Weights of a small transformer language model.
Training: a variant of Muon for these matrices, 202M tokens, 3086 steps.
Each number is 128 + 24 x the weight over its row's rms, rounded and kept within 0 to 255. Layers, rows and columns count from 0. The size above them is the row's rms in percent of the matrix's.

# layer 2 attention output, 160x256, rms 0.159, rows 43-91, columns 128-191
size [ 98  96 108  97 106 104  97 111  95 101 111 105  96  97 110  99  95 108  96 104  98  97 101  96  95  97 100 100 101  95 110  99 104 105  95  99  89 108 100  94 101 106  95 102  89  97 100 101  99]
[[112 126 105  81 127 142 194 119 158 141 111  99 130 151 109 107  89 121 116 133 132  87 137 113 104 118 152 126 111 101 108 140 158 107 131 117 114 109 108 125 120 124 165 130 120 129 120 162 144  94 103 150 129 124 101  66 108 135 168 137 194  87 133  93]
 [153 116 157 148 177 152 129 111 158 129  95 119 129 142 135 104  90 126 155 123  68 119 131 123 140 139 125 117 116 152 196 118 163  89 121 108 123 108 139 115 164 107 101 113 104  93 108  89 108 158 120 127 115 132 164 143 112 144 100 136 121 158 124 120]
 [176 112 100 131 117 136  94 114 127 129 149 100 158 110 155 118 118 117 125 154 141 104 137 123 105 133 105 130 135 111 158 135 152 169 126 121 134 165 125 148  98 105 109 138  92 139 130 149 124 151 142 144 129 138 141 113 125 129 117 127 131 126 142 143]
 [ 92 156 108 155 138 117 101 129 173 105 148 126 119 138 112 153 147 115 118 126 130 128 133 126  96 147 129 128 187 130 106 100 183 111  79 145 137  73 143 157 135 103 116 143 120 154 126 154 116 135 112 134 105 148 144  88 158 116 179 104 174 121 107 170]
 [133 144 134 143 118 103 121 129  56 150 109 144 108  73 142 176  77 133 105 160 119 127  96 106 113 139 128 141 133 130 127 150  91 125 141 123 170 123 118 117  89 116 127 141  99 194 126 120 134 108 108 141 142 119 148 140 117 142 143 138 109 142 105 143]
 [142 105 120 133 101  89 121 145 158 168  95 108 153 124 138  95 145  85 118 117  98 150 134 165 126 177 150 163 192  85 142  95 148  94 128 107 125  96 163 161 141 156 115 114 111  75 147 131 152 143 136 154  94 145 169 117 105 117 166 132 159 127 125 155]
 [150 108  83  96 184 141 127 106 142 168 115 119 130 115 152 174 110 142 163 132 137 147 174 152 131 118 112 114 152 106 107 146  98 122 106 190 130 148 142 158  73 129 144 103 147 147 105 132 168 105  92 132  86 155 140 144 112 140 138 158 103 133 105 146]
 [156 111  92  83 152 123 107 153 102 111 127 129 124 109 159 152  80 113 137 173 145 115 110  85 138 130 169 176 134 134 100 118 130  83 101 173 138  99 141 130 118  77 181 157 106 108 160  85 130 155 142 127 131 132 124 158 140 104 170 119 132 110 128 138]
 [123 113 143 104 122 145 117 156 103 122 106 122 129 131 107 156 118  91 131 101 130 138 158 153 133  92 117 153 146 130 152 141 167 115 133 114 137 133 130  65 112 149 146  85  84 130 176 179 112 167 171 116  86 112  95 104 133 101 149 146 172 133 133 146]
 [161  71 149 106 107 100 113 108 140 144 113 139 103 139 155 113 143 101 131 146 117 136 134 166 119 127 154 159 128 173 162 106 134 189 149 130 149 105 104 137  95  96  93 156 157 144  83 150 138 109 151 141 132  80 141 127  91 155 119 155 138 106 152 139]
 [122 151 150 145 126 118 150 146 104 130 111 151 121 119  94 148 107 113 144 165 136  94 104 130 125 151 161 138  94 130 106 131 119 138 137 139 112 182 189 125 101 133 121 139 140 155 104  99 150  98 170 121 118 117 125 140 167  87 116  90 133 120 124  72]
 [130 126 124 128  81  93 124 163 100  90 120 138 124 155 151  82 142 123 182 116 171 137 139 121 141 150  84 136 177  66 175 118 125 132 125  80 131 103 127 156 178 143 167 130 124 103 142  92 146 120 127  86 134 152 128 115 133 128 157 127 185  96 157 118]
 [ 92 149 146 110 135 153  98 130 114  91 163  82 112 131 149 151 127 101 136 135 122 139 132 102 133 121 142 134 148 108  84 136 104 160 166 147 128  68 156 149 143 160  77 120 122 157 101 152 131 137 156 109 134 125 148 124 139 142  95 148 144 130 122 155]
 [106 156 107 108 142 144 130 135  87 131 164 118 172 123 131 103  95 145 124 108 121 140 177 191  95 128 144 171 133 163 123 150 179 110 129 116 138 142 159 146 149 138 148 119 112 122 120 153 136 156 153 160 151 123 157 179 146 175 133 146 152 138 110 150]
 [112 121 154 138 135 110 164 162 144  99 112 127  77 116 168  79 165 129 132 114 154 168 109 137 169 151 131 120 113 175 120 118 127 101 145 119 105 145 139 128 128 142 134 155  99  90 152 114 126 143 111 157  74 130 100  73 147 131 177 129 142 142 107 107]
 [140 137 134 136 123  65 131 145 119 133 140 152  89 135 110 127 116 146 149 159 126 122 139 126 138 152 167 158 127 158 130 135 101 110 113 136  85 206 133 142 108 113 122 142  97 131 140 127 122  96 111 140 151 102 144 168 135 181 111 123 124 129  72 133]
 [150 158 120 104 146  92 126 140 155 107 111 150 158 126 125 119 172 145 138 106 170 168 147 125 137 144 144 160 138 130 165 153 124 140 107 123 157 126 116 100 156 143 169 127 125 119 113 129 147 132  99 128 134 119  96 156 144 130 120 139 167 139 108 134]
 [155  83 172 148 140 148 117 115 177 138 168 177 110 135 134 119 124 131 158  89 155 143 154 128 156 133 149 105  92 154 124 113 128 131 115 134 110 183 135 106 120 124 143 152 150 124 135 119  90 109 135 112  99 140 101 135 139 172 110 114 112 126 112 175]
 [101 141 119 156 157 140 154 119 121 122 152 147 110 154 156 156 136  77 171 143 101  93 115 122 150  92 108 145 160 154 112 105 134 176  93 136 169 137  80 133  70 108 140 127 127 116 124  81 110 148 126 115 166 123 123 174 186  95 125  41  86 135  78 161]
 [112 139 141 104 135 107 103  94 105 135 125 115 107 128 131 109 169 144 145 143 124 123 165 130 177 154 107 178 127  92 142 115  88 108 112 152 111  98 132 148 125 134  91 132 155 160 133 121 112 168  86  66 114 128  81 117 120 151 139 122 119 136 149 157]
 [126 125 125  95 105  95 152 147 161 119 101 155 150 119 125 135 136 135 117 118  90 105 131 124 128 109 100 174 140 103 152 122 162 135 106 121 130 127 124 147 103 135 105 132 131  75  81 106  95 104  79 120 137 101  90 137 142 136 153 127 128 114 111 105]
 [ 96 153 142 163 152 135 124 122 131 127 123 126 112 133 160 126 109 117 149 153 142 153 117  79  94 173  72 103 129 130  92 166 144 117 210 154 143 102 101 145 109 155 138 123 154 108 128 117 122 135 119 154 180  79 142 127 126 147 173 163 129 102 110 138]
 [130 116  87 113 128  97 113  98 100 179 101 179 137 158 134 141 113 139 100  99 136 111 162  88 152 144 157 147 156 152 108 198 127 134  96 163 152 116 156 120 140 158 137  96 115 152  93 137 122 112 148 141 188 151 166 124 168 130 152 152 129 115 130 151]
 [140 151 125  99 117 133 117 158  74 104 138 112 118 135 123 156 172 104 144 120 129 155  80  97 138  94 173 177 149 138 165 107 121 165  77 153 129 133  99 116  83 142 111 123 186 100 119 142 137 134 124 126 170 128 130 124 151 129 142  98 190 175 146 126]
 [126 128 152 124 132 112 143 108 160 112 168 122 129 130 130 114 108 154 135 117  82 172 137 157 144  82 152 143 114 109 126 177 168 116 131 155 135 178 133 145 103 138 109 106 120 104 155 157 136 138 133 105 164  85 123 112 145 107 102 122 135 143 147 147]
 [153 105 111  86 133  81 112 129 123 145 124 153 147 103 153  96  99 136 121 141 133  94  91 123 110 152  95 137 158 148  99 140 102 137 128 133 114 104  98  93 125 155 144 129 128 118 133 116 141 206 125 153 103 116 119 124 196 112 131 114 100 124 116 152]
 [161 146 162 117 109 145 143 185 131  87 133 175 131 161 127 147 140 150 133  79 144 130 154 135 115 151 137 139 109 122 143 150 116 104  90 142 117 138 131 109 149 137  81  89  85 109 130 155 103 155 138 100 101 148 117  95 185  99 102 133  97  90 100 102]
 [131  99 157  98 108 135 120 123  90  97 140 150 145 121 121 151 143 112  96 136 110 129 110 187  90  96 148 110 123  99 153 108  75 108 129 119  94 138 130 140 135 149 157 164  78 139 127 153 119 127 121 119 165 133 156 166 109 162 128 113 169 148 101 139]
 [117 110 136 127 111 150 100 127 116 152 179 161 108 150 156 115 120 170 174 111 150 152 113 194  74 137 121 131 118 140 118 114 128 144 129 140 123 109 157 160 108  93  99 141 172 175 156 135 155 140  86 134  85 146  90 132 114 115 122 126 110 113 151 105]
 [133 129 119 137 122 152 120 137 121 128 143 156 131 173 125 129 141 152 106 100 122 161 128 147 164 128 196 139 140  95 133 113 138 111 124 100 125 131 163 115 120  97 152 147 124  95 151 121 175 129 132  93 114 123  77 114 122 138 162 131 130 123 103 165]
 [124  87 116 143 137 100 154 130 141 139 118  99 137 170 172 112  76 109 136 130 130 105 151 157 134  87  75 151 118 125 134 158  96 124 145  87  93 100 110 137 152 127 105 100 156 128  75 164  93 110 116 101 132  97 137 149 127 118 157 170 147  86 150  94]
 [101 144 107 102 109 125 180 107 175 148 115 152 129 115 134 125 152 154 141 117 124 105 112 103 103 109 121  83 119 139 134 159 173 106 152 137 128 155 124 162 150 127 128 136 118 134 140 133 149 133 116  86 174 139 133 148 179 101 127 125 109  53 151 138]
 [133 152 100 100 122 113 138 116 177  93 115 150  96 147 144 125 112 112 124 100  82 128 123 114 157 147 120 175 108 114 112 159  95  86 152 122 140 109 166 130 144 121 117 111  77 168  69 130  81 138 151 105 130 176 128 151 160 126 123 113 114 177 106  61]
 [156 174 109 115 130 110 186 140 152 146  88 159 121 169 105 121 146 169 120 117 120 117 128 149 175  63 150 138 148 119 119 118 108 105 100 145 102 108 149 126 163 105 141 137 145 160 148 141  60 104 138  84 138 187 139 146 144 156 132 150 129 160 123 150]
 [160 116  95 163 144 132 170 136 158 148 121 116 159 138 168 137 151 152  86 125 124 126 127 141 112  96 151 101 146 178 103  81  78 120 134 148 122 151 123 118 161 131 104  93 133 111  97 123 191 155 122 140 164 171 141  86 100  98 137 138 114 130 131 156]
 [107 108 160 118 115 107 114 146 133 113 136 155 137 112  90 128  73 156 173 152 134 117 123 126 150 162 116 150 106 127 138 143  99  88 150 162 134 134 120 106 105  84 131 146 102 118  83 156 127 127 136 141  94 133 129 154 105 117 149 163  85 148 171  70]
 [130 169 149  94 139 141 100 128 128 126 106 119 132 102 123 165 152 115 125 182 158 130 125 112 130 194 133 145 121 106 159 175 120 168 115 134 141 127 163 159  89 112 142 118 130 112 140 140 136 158 152 130  91 153  96  95 145 106 119 157 180 103 140 109]
 [126 118 149  92 139 130 152  90 106 106 103 123  93 120  81 166 140 127 126 138 124 117 151 154 142 131 119 135 126 125 139 115 106  94 140 114 160 120 134 115 116 144 195 144 147 145 157  98 107 121 103 120 198 104 171 158 140 125 107 129 157  83 118 132]
 [115 131 172 107 156  98  98 162 134 185  99 119 128 115 105 112  70 141  88 141 123 102  78 150 104 152  63 147  99 109 173 124  96  98 148  93 110 145 107 115 137 145  94 131  89 125 123 118 137 116 130 149  98 138 104 125 124 145 122 128 150 127  96 145]
 [105 166 168 148 153 129 201 103 124 146  97 148 148 121 175 142 111  99 156 148 135 135 166 117 144 137 124 167 128 133 124  93 123 167 125 118 155 152 103  90 143  76  97 118 106 133 112 134 143 139 141 106 171  65 158 134  93 145 128 123 150 134 110  87]
 [ 90 117 124 105 108 118 105 104 148 121 163 137 138 123 141 159 110  73 116 111 148 136 150 152  87 105  91 148 114 130 167 125 154 144 122  97 165 103 122 126 155 122 138 135 137 161 110 121 112 127 140 184 149 153 116 137 141 106 126 133 124 128 155 112]
 [124 147 130 131 127 143 119 116 160 140 158 129 176 101 116 122 167 141 134 107 155 144 141 149  86 162 127 121 100 110 107 115 141 106 100 164 133  83 101 137 133 125 132  95 165 104 124  94 107 117 133 173 100 121 135 132 125 122 152  86 146 100 145 140]
 [125  94 143 142 127 146 106  86 116  96 148 111 135 141 111 163 126 144 173 113 148 137 116 118 156 114 138 138 118 145 110  86 162 109  86 151 152 133 110 127 127 102  88 148 145 144 173 124  80 134 151 160 141 137 118 121 121 131 126 130 120 172 134  77]
 [103 149 122 139 138 149 124 135 122  94 130 113 165 146 139 110 146  90 147 134 158 133 130 129 112 118 135 154 123  97 115  91 141 160 161 120 137  86 117 124 130 162 126 109 101 163 110 151 134 114 116 161  78 102 159 115 107 150 107 156  74 117 146  51]
 [163 110 114 115 112 105 120 131 137 101 172  95 109 112 168 150 148 131 133  98 146  90  77 148 107 141 124 103 101 156 135 125 164 138 132 149 127 125 111 127  94 182 154 144 140  84 146 109 122 111 149  91 112 118 153 138  83 146  81 110  98 116 129 137]
 [135 103 157 167  94 108 107 136  95 115 117 132 112 116 117  81 188 120 154 122 115 158 137 192 115 122 144 113 130 120 127  97 129 168  91 110 135 145 134 136  93 125 127 125 110 132 168 115 142  88 127 137 147 143 146 135 120 131 150  86 106 128  82 106]
 [130 114 121 163  88 154 133 127 145  89 143 137 134 149 114 183 119 133 109 158  78 142 112 113 116 121  99 118 133 119 125 155  94 135  88 117 128 154 177 142 103  83  89 132 121 105 118  81  99 132 152 103 155 128 123 124 127  84 112  87 170 139  88 153]
 [145 142 131 131 145 128 153 138 151 140 116 112 107 151 121 121  95 172 126 120 131 147 187 133 174 133 123 115 140 117  90 112 117 113 114 110 101 138 147 106 116 113 140 126 106 140 168 128 135 167 128 136 144 150 156 125  70 127 108 105 143 140 133  81]
 [155 109 127  74 159 144 126 148 168 150 128 134 116 130  89 131  82 122 140 126 135 176 124 154 142 124 141 142  55 136 146  93 119  93 163  96 130 158 131 130  82 123 158 147 162 132 130 188 141 132 143 171 136 111 105 138  86 158 129  93 152 151 131  84]]